Each number is 500 + 25 x the weight over its row's rms, rounded and kept within 0 to 999. Layers, rows and columns count from 0. Numbers have three digits each. The size before them is the row's rms in percent of the matrix's.

# gate: layer 9 MLP gate, 320x128, rms 0.15, rows 228-262, columns 0-127
# up: layer 9 MLP up, 320x128, rms 0.139, rows 228-262, columns 0-127
# down: layer 9 MLP down (transposed), 320x128, rms 0.137, rows 228-262, columns 0-127
gate228 093:517499496493512469484519467513473476499475482494501434500503489499507514497506522476468480550456487515484502523527495508561456522505502496488489466497493471505528519496475520487486492496464510489529514503466502476492536492447464491487505493577508535515515487506507488499491459446487508530466516444532497480493473476504540505525515474532568483508467486532496505429474498478495491502520
up228 098:470542465556478524507533530485516480494507522470520505414506523435500505510526440483503513506498482527531500506484493503500474476476498507499564477491571483461531507514459502487489479494491458501500534527511502497492495480508531526481487522507521476497504478454437483494498477503510514496516502524528484532516514499488487523451517473459513538500477499489536509492491505484484477497483
down228 097:497516502494522466460505527494475511492514537489515496505515462460523487486542545509518504473522537496550503529466499550508468460487499488499476523473491508446482489476492477469538500491517453461522507518495479499475466516559471478493509472475462487500501481480500501477526546487478486486529507501509559469467487448468483524485491454499473504515522467462489460521487508524517533516511
gate229 094:496485468521515481458533466543459490506516492472532495519505518500526487517531527486563500491544469497475542451444533514489502495521503493456514548486489519503495494510488528510513502493509491468478517502483542543468500515509492562494522459517494563501493499534519541501492501502465536529483513511500519550491471526486503500544476508526497468483495488512546479535474486495482534514486
up229 097:517484509532486493487476486558505521496517517498466540518476506496499509470512472461506496506504497451476457476504467490497521497547471505509475528520537523448501528523540521489458450505526542486473509496512497530493512481475525513473529480493539493534517520501517529543547454521453491496455470495493480504481501550495523508536486516483502520517481510557527517531491476480509482460525
down229 099:494510512541505460508516504528468528493528506480491502572506496470488520495512502436558476470482525513488492544476518501491487459537508481481493435443501514492487508506461534496500473474482507492515516491517497500499548539509514511548499475512483486509469537513504506502511490563501491486472524494515497462500507455530497562515518514474471489531483511477444490491517516493532514509477
gate230 095:504486496504544450508480537538531498500522518505493439485514517507541499515504507509495465496522470516496497522506500497546493517492539506460496526510504467484447519559502518496462516545526563474492439533504491466503549554452489489529528499492477468517515513477503518486518499499464530460495523482480482508510508474543512504493500551476516477535496525523484505501515494465510481488499
up230 101:558450499497483468492497489506485544530539500511472493471529526504515458538474492475515504509508519509511523520494498495493445519468543535529543469517488485523481507492476479489507470475492468507496513507417459500542513573503480537519494504483499495505511521510513483533495522482512556534471509494476509530511481534529541522530476496469472493530508522492495493461516520522496521507510
down230 099:473493537515499520490519478492519499472476449493499510524566518466481555505490501503525496482523577477526491530475494536484545507516451488481511494499458500514509473542494518467522502467534507466510475501465501441512504487501514526492488511457493457473492477504502487474480470542523540527530491515472481466464486489526520514484497508521505490484470526539499524521500451480529501503479
gate231 096:490459482497532531469533454510515507509528524475522508494484485489520497517460503491507502474512492515497455510525522492477525543547523491478480478455502494529493538519513487496472543465478539503506471485496503554502521444487483463505495535511513499458486467473514502552507466477519456490493560489530477472497497518532485508531487451526504522478457514535475470495511466507484513500457
up231 098:522521483532491510480496513437510551480495485511495478466468536494477495495470504464462485520462476524502508517481500473485527488557492541501490510475461523482481472482499466498462453501467503505462488481500470491510491513514502505501504530509497425489486503492508468510485523500516525566476478508521526494462537486483527489522497493518494482531528450531470482543547459496470506464513
down231 102:473490447503497486482502510507498528469543483477513486518481530494532504495476497509494496512487516502503467505496465452439474529523540448488467472506473512503494534459467459520480504496488473486480502472519503476502535479523500467510462487560509439483474472496484546554511510542508502531498519497518504486552463528492496489510527538539509530506491510506538523533466473515505518475494
gate232 101:485487485473558478508545519478458485506482460497538449548536459474484521519516500511490501482495487488480507513481503484514493508501446497495487508497463481525524502516540505467514550466529517485547551524502479521493523551518506501536513482485532479528466476484488460490454445486549498494511493507488506538524480486493509501469527491477503542545479543516506498486473489517476497491485
up232 097:488520526490486539540534488486517473503490489470541482501478514494437478506507493513502502527490506511508524462526515522526477507446493490529477497478508488459515493493525465536503510512463498486533507526529493496510509529481507490454476524449466532557498475451466507509504520468520515480500493493514522492551492455503496510513522475490489583484525564460508507512531470509524490522480
down232 101:467538503458470481466524469504521524500519498476484520495484498476515471506508510501485492516464512541494517519494519535508529497462480481457464498520492527497503518462499529499513495439502476513491539464570504427506505497496551504513507512479474510498512503501494499506549511502519478487463508503499503533517477521442489469482444517519467488479528550499518497531516508500530547534542
gate233 114:482503491533519475510504476512409467494525527511511462506503454499493478537506462505486468474512502501533518489505513474474471512477532515428469543508513517533492491528483510492452519502490505516503460535516535479527543517514486485511518500480488478541481547483520512496479515451492488470448511500477500495515534495527475473499499526519529477495512508480480525534476432496511510486495
up233 104:454508484518507475480506520516523473506519515502527536486526474438466486484491465502488486533464490517478523459493517496485504476460467465471456505530489464456488511500482477496495482476515515541517497473534544491512541486533482511533487502521479508470476512492528458466540475468507472519494447495475525522523459513510453500462489499487493510557522505502516461498525482551488507471492
down233 104:550527479480475533530530512508448469491497501493529522489507495513488479517528474476482513533474528474524520457534506526478509461463484528471457503476495524493491496470490450492479504515486525546504502473524508508470504515478491505493542488447525527528507520485485514537494493442467466483507498528513511496521477517488464540504469490546458527525494466517506510499441514544511516485461
gate234 107:493540497475500496522527499489541511478471501480486502521460485500516531514481533488470491506489504514496521520464534446494532457496506508512523505500519434509521511506518452480505492495552510489517525487546469576534490477531455484481489468505498498526441473499508499535518497553524529528524533510480525485458500477504489512525495483503501475440510511514469523498508455469521489496489
up234 107:498526483507518473461484496564500495514490485474475496535480534515539472529439467496469508459507506500517513488477506513479491494504479497490462520485477502516471461470480483523494489438457509519462449530513509468506494512517491493499472531510520490502505513448472454478488505508534495497471485551477496505498552491524508508506509464467481498468481562500517496495539567506470488501492
down234 104:492521496519505508499516509495486463535524511484432523498475500490535447510460488509511510480518453523552502505482471522499504457493484483532516484507572506510489490515477481548514495489484515517525446523472508472504560502515508497482528503493474500475492510500491469489501497489499456470483455556493513461522525547460488504518462495508510491504520511476444507466513524531456476517484
gate235 099:521501488504477450485481471550500493525488477520508551483459503473472495514525484450480469554515504480495533543509485469505509504505491505527493487473505463524534484487470488502521499500495477522488487505524521549478550547512526483515513505541508512525500519533477512524477487488511465507548484505521496522475488509538494502530505507542546541473549441516480496499474489510472494566498
up235 099:504519500440518532484495499536528488469513509448499499518508498472542515489525501508474537516504477543511490519505481493553502503477503479518531451470501436512501531500526484538522492491504537468515488506546457520482536508489471491463488518514527483493467487483477482525513502509452529470486541467487483540492455472467518538507502494567485480496490484476525521512502483457471483503506
down235 098:465527490466490495528547522508492513449508494492495480489504484548489524499501534509516540479511492496534496463474546493535481547500492484497487533502510518505482494457461509503498484493557496490519528539522471511512539547516453512489486505458490495542537512482500482535482516529499532446519479476482477548497544525464510468468464528482509519514504528522484508507541508543505474520470
gate236 099:522528483516485487490528502526526496515511510450503491469477467475494502501493513528523504489512535499481508505474561486522512512469506535501494502539515477482492485526456508495517491469461525441515500487513475493509513517502496498543513490516463496531526496467528543497506459474546477512504510544511504495536522514543486488533542479482483458544532570501493467483567511469513461475513
up236 098:498486508492525508463514457510475482501511502533559461455519515507522510480490482516551496487525485508489494452485527478520537509550511489477498509579449461494489488515499530508523504507500530485515507474460498473515480504483507496473481491483516496525495508508469521528467483498516520515511535459484505525474478472535484508558481531550509501560508513476505480526471512534492556519522
down236 100:460484540483465495487420508492508504501492465512447516520519508488490587483505498501458516523516512533462451501534455472514512521509498486488500475539491530485544545488517504527511504485549498472516489511494524479497522514494482485478481524530527503488474492496484498523518514532505473518513509517466526514536478485448509527462479492509500424495490524518530478483498489512490511480492
gate237 100:512498517506469447485496510473472515504509480511494515565499470516524491521509453504461489487495511541474534506495504509491521482484509512446494501557476538527489544501473431499496482497506482496505533498465477505523520492488454548462515427489524493500479475513511479512509498503523522446497506510514521534476507490470533497529488505476539508470487509501535488525483525561505489477537
up237 104:514507548499514496451502496482460488495532515491473486493497483493531537478483535481500502481505463485548495493518510500483475517527494527520470533482507472542515524462474507463502511551486472514469490503489521474474521499505488533509508486444459477538502543521497494530488493485517542498523489477465449572566495472516523495493481491508509492483518508493520516568529534515493503540502
down237 103:574479495488489504539534517533526453533511551425493464456509521522488500475526498485487478534492493485550469507486485506513479494506518484513502488466459512487479502551508494508502526457538507501515534477536491537496471486462549474483490522519536506454498500456527515502521545505515497485496468481548486486531510492502517520495536487495518509517491517506500508461485469481509478508482
gate238 097:474492530528517502469520489468516441536472488478487491493467486496474464467507543495495460514470479512481479501469524477544527512477480536516511492424501502460495507478502503464519504488481557498529478491507495514474553503508472550463488540507506516530504512483527486511513510513517489488446514482481487472500523494539503516551494475478517515526505542475505485537497505451470510479540
up238 102:495513483501521481475496533534477562512494512520525499490511507531495449488464472557497515512509499545551500495574504511499485476496496483494517480475533489511513465472520477526510519519462447485506511479478535486552443500508506484524514479517518500495499491484458477533524514452479505473536482497502509502466489485504462498461529531532473492507518489490478550519528509520478494520554
down238 099:495497514510513521520525501478547471497474475513493510527495467442501495518528514495509468487504507506473500522517502549514505465521516488550529481489475497484487521524515501531476549526500503471533481490490479500486498486545505544507527499472484426481512492464521523474518485474468486496507477485500503537463496502513452483500496504455519486502479499471508484494497455462456498599543
gate239 114:477499522471534509505507493478531479515506517483509516514449484511500492511472468506490466519494509538501453538473531507522498516511477485497442510478512468511481504517486494486508505492521520490496508510493550531495479489533454456499494515478519490494451494522472527513509520543446505440459551481474470489480476498548455517521532523497544475545543484462515475515503473465469496517476
up239 107:503509529517506517507477519464505504488498505473495473521469541447509484496503490505512477488482500494504522507517492491463485474475522510449504487480536489531485529546479488502486503524476483487434500428494448494472532485491455526460503520506469460513508501511522484501532491493510531486481499443535511489478483473510526539470506503459480469517544471499494483506489543474417508489510
down239 112:509452488535481488476498545460535516513494475481540492539500468501498517498498473492498525536511498516462509505506458449496519479488464489508539523512466519549529495456489509534485476490481505493496482491477477454513503538493524553523443465526563483503470488497502522554530514526515504521479514513474538484507518489471518514477508515483451493494475522554526535485503495477504489516519
gate240 108:552507490523485432466475536514482487514525536506507482530506492491506522543524490487491469515496470504520477526473498479501516524467519512484490477544527499511542518473474458528467514464495462503529472505477566513519521515525497498502503488515540512463481490507492457540438489525507454495479495485497480495489463514548471494502516506512476478489505492485479501485509443552464518467497
up240 113:465520474538489530524513512500523553501510499495495509487485507495474449484510535499516495492457509467473502481495505523453459454529514489485495562488486489488474516491517496551509495525549512498530496527534531489541478477497493582508526510470474510519501487512494575474483483467473549519494517502486511534533495533516531516487466499503501529471503500495479469458478521478511491494481
down240 113:529509508523516493526460491485483531464506508506478511525486486442549481507510507475493474480490496441498522478524549476506511525497516451491510497507503527555504494468514501526482481502535521522516440543478516499481475540527468515531503496503514506485471511498525506494511430537478533489523517512456466484449520514501511541491528521534479510497537502528484460492503460506481455488495
gate241 101:465522498517543455474469503509487498479498480549533508495538492529468533499509496521464498532504525496443497518496495466486488553487475539506522507513466497479517516536414500516481482470484503457543478505498507491552531545515520495516517492526546538496486464524494494514506504482527436484478489523494512512524493480507511516525503522517511452507481537529508509503460490479489503488472
up241 101:529560515476497527521447527481499465560502481504528528501495537495475494473488447524497489510508484559494511473464467507497514499493469502521516513457475468477494467514504474505479495499496442515504480508517497490485502521491528493465468491474499487417516488504514543511557539537455499492471497435511501491523495502493485494497539518488509493503450505474479494493500509507518524521490
down241 104:503491501523498490447508465525491498518494518451478478516480520493535509514468497497537503509519478511477513488483521497533512511481510506517475513495507483502522524471542500492514516494518505533488527498492495481492514485514467508471482511472545478466465512401503531493490505520515538491511521487518419462446509515471504486503511509501506532469506484497526489506492461568512500573543
gate242 125:504474516524507480507513535469480477463474523533527476501495472494507519543507531493488424495522500464498516484497555522509497537500508483490505515543509541529471466473484495494501539491491503482477504481491518464492515519518501511512493498501490475502500501463551516513444491496560480498511475484518515481468524456536497470503541552475519505533515515494485493489509435549510475482558
up242 111:494499503529497515492521473456492516457484469480516505474432484519489482505488502474485472505444492513512481470510551480511499505507523438511463502505535520523484527484487496488502492515499464471475538480494517514476506516501502469485479510550475496498453516519541516504487457529467505509511472508483559486485532495544460506502495526496485494524511469480540528572516470477551508510528
down242 108:526519518499496527488471518506505509490478499529512462471541504474509519506497486546487542521510514499530459465549425514476519456502488517462513467470492491531504509462506510493506468485498556500492485515502510487509514531490508467460456500493513499504499502479506507492518501494505470493501522451471480500503485479509523548447499496545507564468479511519496471465494562478485504507563
gate243 099:518487499530498517468496540515499530490528532518501507513448496531476494531513515483500486502472493499510461503487492509485516505540514468481481497506531513509486541533494444491529479504525475467483512510507533536481499481495461466519543505524467493485486522559549490490497514500472532482486540536499501500469497455509485502494444537566519476464526469560466512492501456498502501471535
up243 112:481527455484498523512486489510517481482488483462461521477523570481544490516542470502488478499482507528473500501491501451505528547508515472477484542493499511502521514513523508532493545499443505470484508528507497545536475509474439500518490525553484527538503479472481479506542496470466499486481543429495478514494495488495504491486512484520514494497505510516530492502447525549488498493495
down243 109:482481496480498506513508544483520511510469499515540522462495491499528482496511511436492519500499466536482454467540452493465486527524522483482510490471491522529506493513552500482506488523480489510492540537540506478518505498446486528537479503469460488546434495542510506507465509528480521535454501509495505499523509492430505471530488495543522529488525523480535501484505475514500525516503
gate244 093:515522495527489496519522461482507482479515558518487482467497509511534536500448492462512498503514480485513504498478524469533452534494479503459559545498502496483506463446508501523489543537523495446494493555517488500507481511538508486491496476481493504516509470493475514459476500513498492488504544508499476509534521494533483487461473454516496527488494440454498510491553506538499479536500
up244 098:546492488530503463510516517535548465509487488514548488489486480487452475504490539528496503520531547473491513482511522520523520520504480451545477522512519506444486461465482497461470494486461538534511489498522508512521495490503488489484478535518499535500538492482488496505514487509469554517486547478496528488519460481523505502549534511466493510516572493494500499523534476490484504455502
down244 097:471487487503475491475524470503494540464490498520487488515515554486495532476482488500504563512452496517502477449493488495513463514485531484508531472446511517525465496463511518525478539529509512477486522549514485496495490512506514522461514523498470508555479513503504422526503487519518519476560488487505457498516520508571500504504484496515482518474497463515439502495488487480500482521497
gate245 105:483562526471515499501514499532515490459512462545531510467499455488515524492475521511528492541489524456477488487491513495447501513517514521493511526505474519494544421503503477499528473474467489521549504500506521522546497520515476491553496514506512436477529521504536518501509516497469506529464518468518505470482507524500525469528483531544503467509499475507519507489461516495469510474491
up245 109:516487499549502503484515516480520516503530530464489475478509531536491499526509495536491507479467504501471587480504488499501475484476525556479499494522493517473525512480495470493495527529487498489508538492521535537502477471496527499475525562459524533521474496475466531466502455472508531481477512489565504520489427489521513551500497492506505502511476483485493517498475533517498470534514
down245 104:539494492529486543512497513500480509512508491510481473458481525511481461520575508477471501521477465486500484470528470483515478492509500523492477503492545465491510531503478489480480515517473545502509509539506517526497533497492474493486512459540513512543534514482504464513488499471475526460451488466531491501472486518506498511486494535450486546446506427508478497502478542504481513482552
gate246 100:472471498526504504502505506509470487546499510525494482557477452442501489487511502478462486512531503483474484530505544490486546495523492523498492475461497493507516493482482553519492491400493503484526519536511511475487553505491460530536467476514466450493504499473508451528481532498522520486497468499503479524496506460521490526477526474490485492526506497502515459536498457506480511496503
up246 093:474530486528471482510510523499509521472537524514489489466531491513530507530509513502520491501501463470479487447484481517513472524485458469518533514554493464541532491497471496526496481545490497502531486501504507519516508480517555494488542503477507517487469487536534557481506454473443475536514519497493526492494485517493499462474464514537548528501485493499499533436500481513532487485541
down246 098:497546503524528465556527512532488506520520527506513522491486511528553513524479482490540497530523481449465475465521470454493532462458484501508459475499508534481534460471502539529523480460486500452512500542472509482525536514532470508461493531512517464511503505476507487535489487481497532501505478504525552515502498472509478511476527490516520505504517471517545480506514466497498497498456
gate247 103:530488503520465477489526554552488534544480503525503509537480476483473496534475483494505475482505504494527508495493523467493496512518524563494483540503469535479495512463478510502465528478494509531597478505481521524471529473516538527498510492499493468481500493477551484516468541527512439485506499500498487511508519490502488507506496481468516505460491479467494459517479527527476475493537
up247 102:500483494512514491497480530499487493481516503533500493527513488523470446505493498464566506495479522527526545515509475462498509546527566475485514522526487489538518531508505515508473475425475534483494496480461532504512467490443481435502501490493514527504496526520493522497517522471503464496454515527495495480494467515512507493495528493497496508445483515541478498530488492548507486544528
down247 100:502502510490503510487571473494526471495446463448500492497486500518534458513483493468483520494501534509521481453459506557473516482507499552532526471516480505470512485516500479489548474507537444517493519534517481509477499510517484476550524546484490522488461490499500479515508514511516508523460491494518443477488501526494474459514489484494503451515476481526450497521492510487477497488461
gate248 104:457529493466504515481540508514513486541525483465508502472446456532486491506483510491434497539454515499514496565504502484483527475508441498463518481496511524487495535502533499494506484484522498517508455518482485531491476518482493504517521559536508480467520508547497484510503516549487504496510549510463481494544488501507501506510482489546551500487549487508471505525529500473492512469503
up248 103:510486493493533484472502486519498536475479488527465472524492477505510525510503458481497509486503558456506467483492516539471463514462498476494498490527461483500460554523516503505487521542540518487525482470526548512477443472547479470466524490515571503504480487515514507484503481507513496520490484517515520520492492552522550466528459511454482484510460500484477487471473501523499495525486
down248 104:540521474467536494514494486526478442483501512489511502497500455493538479485504482501474419469482502508506498512445532478490487478468487514486462460438503499496462543484511487468484495502478530492489505511502535527509466523492460480485535506480501472458493502517499526500557508488467486493459521480510470473522491495530468541497513501507522539496522466514449530514480469521503516488523
gate249 095:535469482497516498471517552515501532523472483512490545516515485523520564525488487519502499512486466481521518502482502487483524499455486494520502471469522477540506514492463539477522458493514514493492490525481477499484494515489519528487494472496532528505577514563495474500522549510488451459461508500491538535443487501519466525497531493543514531482480487522499479503457503496495462493521
up249 098:520456536515567505485470491526452506487508543473549473516534546535508505520450499511501489435476498501523517464553486535522517498468465508461471521532493507524463527498479490508507531492536501509505513499517513490540507507520458465510480529491484499491525537487516473530498471494481478515497494458492499501503534502488523551466484486510503442524485520520520486497468476478487492498509
down249 097:524539471508460524497523451471496501527523505469521496512454477498524503465481512509563472499498456507496527509497527511500466482523506545522503470519478463491511514458487503518527533540490518491490532511490501477465493516477525488486511487490516483538454468485533444491490540470510532518527499490505502506517508521504490474549551496499499484527473494476541542527538514500498518573493
gate250 085:488484542520526527493496498459523533464514504533461529496522496468501466491476531502501488524482486536495512488505500562509494488469548468457463487542478532498530519522500478508511482485466529496499518516491520461466501493493510488490542499463501506477443522521467503502507546513502573497466494522467487478487533495516529488471446504484528514442484511538493467506486480533495507480507
up250 088:519466527494519516509475502513495483514515534507486491480508509510474503471498500464526470532470508506491475456518512494509533500536506507491493487491525525519470542484516459505528505509482528486474491523503555476553512536501508509572477514455498488485508504445496477522488514455512500470513499521503501536551502478551543502484474448489514494458478490573478482488489468501449494529485
down250 091:464534474551525522528450504502504533503494493506505519511515516496520501542507447512483512465504503528492484507506444487531536480518516512559507522458487531477519553481525512499511484462504453482521514506492487464509493495466515505486506500498548531548465503509484427485500505516485492521501469483542517522497508503489461501473514512481483526516509557493489438484492497469516509457493
gate251 103:480517472501486505497506483526560464472454509488504504533499488530529542504525481570449468472469488516445504542445518504527517501508477522505528483493507475496504501507484480512471479474495490480528461538500482529512518537548476469490512527527516514472475473470508529534479501512497490465484512483502485497503501530516506510484491521526517496496490555480485483446471471504499508433480
up251 101:511531476490497494501501485540517532486459497488466492498518503540480510505549501516511494464440507517510513500437497482491515525487468547501500470552526500458509498442554501473490491489501520548500476502501457479512488514556463511445512530497542531498526474539485522470499507504533534510504506457489469486490485518477512498515503559503514490484504500475476525493480493498485547469504
down251 103:489483546468491545475545515525480507457487472503493453499507528498515484454520510494539531502503472528506505488481511456507467511522521483502463510493511443468471480511523482480479510538499517512447492474476473491483540504542506499469530476472477491495490506486508451456527486500492522499463523505478505527444526499441473482537463507525497532509532515485514492553502504506525531508499
gate252 090:542504498487474522517476520483534512532503487497472531531476502509511478499538519495471481533504474510437477497485486485480466506488437491489514535464527452483518521517497483526505506478538496506486462524517490524485465486533492510444505525518469524495475511481511496466502518493459498517508459468477520489482507536494494568495461405485501531507503486492495497491514527500457466507500
up252 091:449491501525475483483500501510472470468530495476502493519510527501476490487498495475548498497508501490517510488526496480506492477494505479489497507538525534552539522507478505566510519509516496541442484473455507445479519498507541539470498511482505503562489483514483508513461488500524512532539520516480493539464513484502470527513480500513484527478532533516475483488535534507529516517588
down252 091:490518510486506546535548457479528527480473489488490528464505479524465491464532545425516481499489480529474517529520506544500514516509497546538477507523485519500476509541494498433482502501502500516488506530545505473527489494486455520516503522478485501495517461463507524526484497532489494503467492501520494480493476514469445456516516501557523505516496523467512517509480474450505507513478
gate253 096:524471491494493487492526502485460471480527511517469487507495500447504525526510504497499502555542449459541520507479519525505472526450494520478466500510511511471529474478515518507541522492473468507513511455470473470498509537548507495521470486501495457532552498514497493520508478461552475556547525500510510543467486431523531512494511506495508494476499502490515492459509487509475486505506
up253 105:482523501458487488462482511512556518456532502492490509500465493496500515513524522482467494484455531508514492482483554483511466487472523522518478526531494494470487508539513426502457492476523482472497509496532519509483502489473481504506486516500510501476491485434556491509482507473521503479505486543454552492488568499486503500505494537485478499510505535513487467534536511508520441495527
down253 102:502502475534457469474551516507504492514532515507482461511521493494509514522484522486508534508533548487535528534508515486526452507499509514520474494500527489527501516486575533505489489538488489480535453465486487494468538496560524524473477519502489477518507523497460508472483498532487504484483509481472535494486501491530456539494518506540537528522496494471496500489537527477491474465567
gate254 105:537548517474511478527507529503448488482484512534488508501507465493526486525498500472467483570521485495532494495538511525528493511445537494483510466519473515532510482456490538507500504505469486508517470524467556500508562512498506566526507511483458477519524519462519505505481491482530445515508519511515485475527501492514488506505509506512493535485521558486499497487504487515462492495556
up254 103:531507459525514442507514499493533526468544537474555476474526490478492516509477450540500494527497444523508488511539506548530458476476489531452535530517482492502492459498460473495550514514510505523515479447504491466474507487507562504480506477474490495477513486505505500494468510538514511480539530496501485501519489502513490534498535511515501493495483517453492473471506496537525499512474
down254 101:477529468525476501457467489503497489504550498474500535475538503467517509495517492527450484468477500482520463499524508500488486434509492494490503513471466503482489468501485492504448486510504489506493503487500497493531520512483475481565501488516492487498513473478502518533490528547486488545434546471478515466501514504523457447464504576503511528507481481491515496508506477499561521507507
gate255 093:470506487462510501474513493509525483493525516480528487533444470494558507530529476495451494476472511515510524494458523492529533494441508497476464510485486524490482487486528499473456461482526463441502470497486488494480522442536465473534546504496506494513481502499506513511496491526483504501502515462509516485477520462495494508528511531459532436476474523531509487495519505532478481455481
up255 100:510547512481453532536507504491507527478500499501470550507503480557480466497518488542455500534457573539471485507532510482510530449491489504506539466503530489487505539535531492500502501502486482527489482466519518483471494475518539515500504490445533511431489491496541500498501512510484521503495467472522522502495488541461517503497501516493480515470488498488480488538483518520484490459535
down255 103:513519501467508542489505508500509514482494506450482513509514488523537471514495472486492498497475504504486476549460539523500515494508495468476541495495515506494462484511494455489493495527493533454477495480485525538505513524553480511567518480455534505497507487512550427483518521526479487536526465453529469525518529483538511477517508523508479462481491502513539495464507510490466510499445
gate256 089:470489532490562491456484533514526524492500479517443491517450516487542482500560479490443509457493541507498450489520510508497497464503525468488504539494483489502493498506532484492476473502573449505510516534557512514518476515515455510515488511492521555505487529527497503515537502523502476483507492485471491519501490500489467489500505509498525537470503504531494493497470481446495472500486
up256 096:489514496478453493501490508532483466564476453539519526524533511499499524477503507515516506478497476506519552530529473452528561477513483520534510479484461494524495513501491487506480484425530472506520467501477495526457524490498524483484493518536504495522495508498490453464487506506506487508523522502491528443489518513442477509499530499452481499532530493534459503526499499462475484512520
down256 095:473546472516513536494530498509516490521491527478534498493504511497534512505500476534503500470468454508480474489464533509506495502514469476504476476504490500498494479437462521530474536555510467463480475469514481475521523519495506490455525491505484495481533476475534488467490527536491542488549542511483552470504468513496510467504435498537490486484520490521519552504489520501530517540476
gate257 098:535494575492500549513502530479521490503467557471446526502493510518496494492476518460470453506483476539499518500503483437499534475462506511465446451485542534486502491502483479494496484504516500507485488462493487517467514489479503511512507538540491485514461517485486512501463515486494509478521514522512487487479506482521528534531534483515535539506471506463528537511495482469508491454525
up257 096:472500531501505510481476506599521484467517456535494506483492487527504545509520500503526490491507521493515480524453488535478536455487498478485467546535500500507468491535548508531505533467490522494486481522476500502480542498456566519475479493494540485512497469544494512495470547498546503490513505508483526499500523492480459511513493496505491526481533500455531493496505489462521501482474
down257 098:529474510420487510507568508479479511511473516489476496476475492510545488526508509489500519528533512525520472522542423495483489492468519494524480505474528488499530499511510466502513480495526518510509558503531499501518510499514483497466542468498469542503506524498495495528489489510514490465523503461555474468470487529490537496488462472506530562470517499511474499517496539491541505500529
gate258 095:517518550460576458534510503502476520474517525532481471458482484477541469497440479510475480506505498520527468480485530519492510492523533508473477496469500511475482490521495482531489486474531508451499475522490522517516465467508460491483495471518537497490452506510491513516526547472480517513498492487516554470535506487511493511503458516527461507514452523478489465506542494486474514494531
up258 099:473491485515490508475511478472497480533486517457506487544496482468479517490513568501496514463484476554471501475504490429575458512503461489494525502503478479460520524528521531513489494495500506498497521508469487499484538534466493511513500507492498501530468441500509503519515491496499499450525507520477510464473501464477452495503484519480492481476513494512545556546504514452471491501496
down258 094:485515481522532501465552563504478496493507482479467487498476483527519456506472488545468402546472503507515506521497495487469525505479500511512511518500502486525520464500580454505459484516511501506496491472495496528498551488469506508512505491514465485498512485545511526522490468472473535482493525519483492492513507518543494488510491522513505479531525514507509508464445478464504473514502
gate259 095:528512469505558495486504482531491515457528516517512513507507502455521485517521509536560500517552449481522506452511548507471516521526534495505478524504522488521507508530488457503480510527463469448528477493497541483513485469553492485508522464490524499450486498527545505486503507511502518489507496481492551496499504499528505501503450502511473465488464529451530492466497496479460525502503
up259 100:491508491533505542509510515490485464520541466508494518506432517497503505536484497493489515511549498529509479489486480526467486512474477487516486488500514507488451464529492435502537480503520482528512522524506456515497510478469488523478470465497484501514516492499547538500511508452517520536504483457504458539470516523477514482502514555450533488509478509502462451503496526542529519451517
down259 099:505527515518500521475589499469514464533492504524489490472509498489465481531497510493522484485504514494499504492462550498486525496525498477500482546492500510533520540493419487509550525518489509488488509524508530505501495490531538522477497515457517480480516515500485454456511504523500516511458515513489515514537492511537502506551473487535492455521456487522524490512466531489457537492455
gate260 101:510501494480558465481502509508451486471546543532520476502518491479493459548466472469482503523516517491524460481553507476543498572505502471471473486483488527526539508519519495531505526520500528518499515500498560506536501508538506499537511469508576517504495513512496487515526492476485486462510524502463510488487486460484469469530505532501508492495494520535472507522490484509487518529480
up260 104:519516483468509473536526532482514548490523453477531543513498447549487492517521527518534506511528467516483529519499496482517555488470472485450535540485509531499549484500477472532529528501500526528495510481493470519490540494470497507491528481533487486471568484507492522499506524476523451498490488514472499486491480483473449499500515506508508555504480476508490486496492517490509561483513
down260 104:521526497481524498524513461547482506509517502467489487498539514501526519495477490490508488505490481506489515421538466486474538504524509501524492456534495511525486494533487460512501527517527475496503465484542491502499518502496536523562530475477521513510494519497479508492472480467552505517452515510487527466509511529561482499479456477502494531463497528486530507518434510532532506461526
gate261 096:553515512510516483494499522480516565507490492497469508491484488501460492555547453538515464502447481520511457523464514534479474497542527505499470520507473499524463479464480498493475515475509481508495510521479529522524555519500492540442501503513510487458517472466467520498481527512476470491436440480493519488498518536498515520495492486469504503467520522505531493496515502502474490479502
up261 100:463479526520526533490509514460484505519457535500450489471542504508511541498468573527480500468526485493483491491466479520509512494516504538475531514493490467480474504498501551466489516555501488492509516528484500524491489508512513535489521468486501511506504527485496517481461480534491538536514499472483460496547513511510488502487492483508511535492494483505550552518482563450515470471542
down261 099:543504434497511452453480487477540468530517553502515519485484501495470501511489478461456520499546504506520482481521474522531477503514451504504507473462497459494489475457528521503475492522509516509502476462490507447496525504514481523497503500468499473505528504488516522471475560485514483488442524483501570526516520489538519482472473496495533530487497503491502465479517518492510474472494
gate262 097:460513509554526498541494488492494490469514515571544501536499465518507470494542503496504454490501492469504499483518535499500467482548469484504470519506502505525493533439510524528475505459504495482488502507495502492512495470506496496525504534503489484477467515470509503485512522500468479482506532495561528470511509478535484494453421508490483521500500472529480493449474480501462511451474
up262 097:511503530506466522532485451469513501497558525506458538479490526493465494496483555476524464475542439480537540451517474519506517512505489459462533505517503470508504513516506474547506516496500507503494461517514523473473506464496489493488491499466465511468488536501487521494509490504469499526458485474493483477521562456497511496481489482489529462526516467519524498498494497446529485476483
down262 096:545522499538539509508510513459443560515482517500496514538489476490534508534432454475494521502488521515479488477457531496542465471461530481534466479513520494476494500517543471501477484509522455479499508503503489491466465511506512513484497518468513528510508500461468520510519494534519488488527482495516519521481504512479501490484527489436464504492518546492505444486514529475482532501519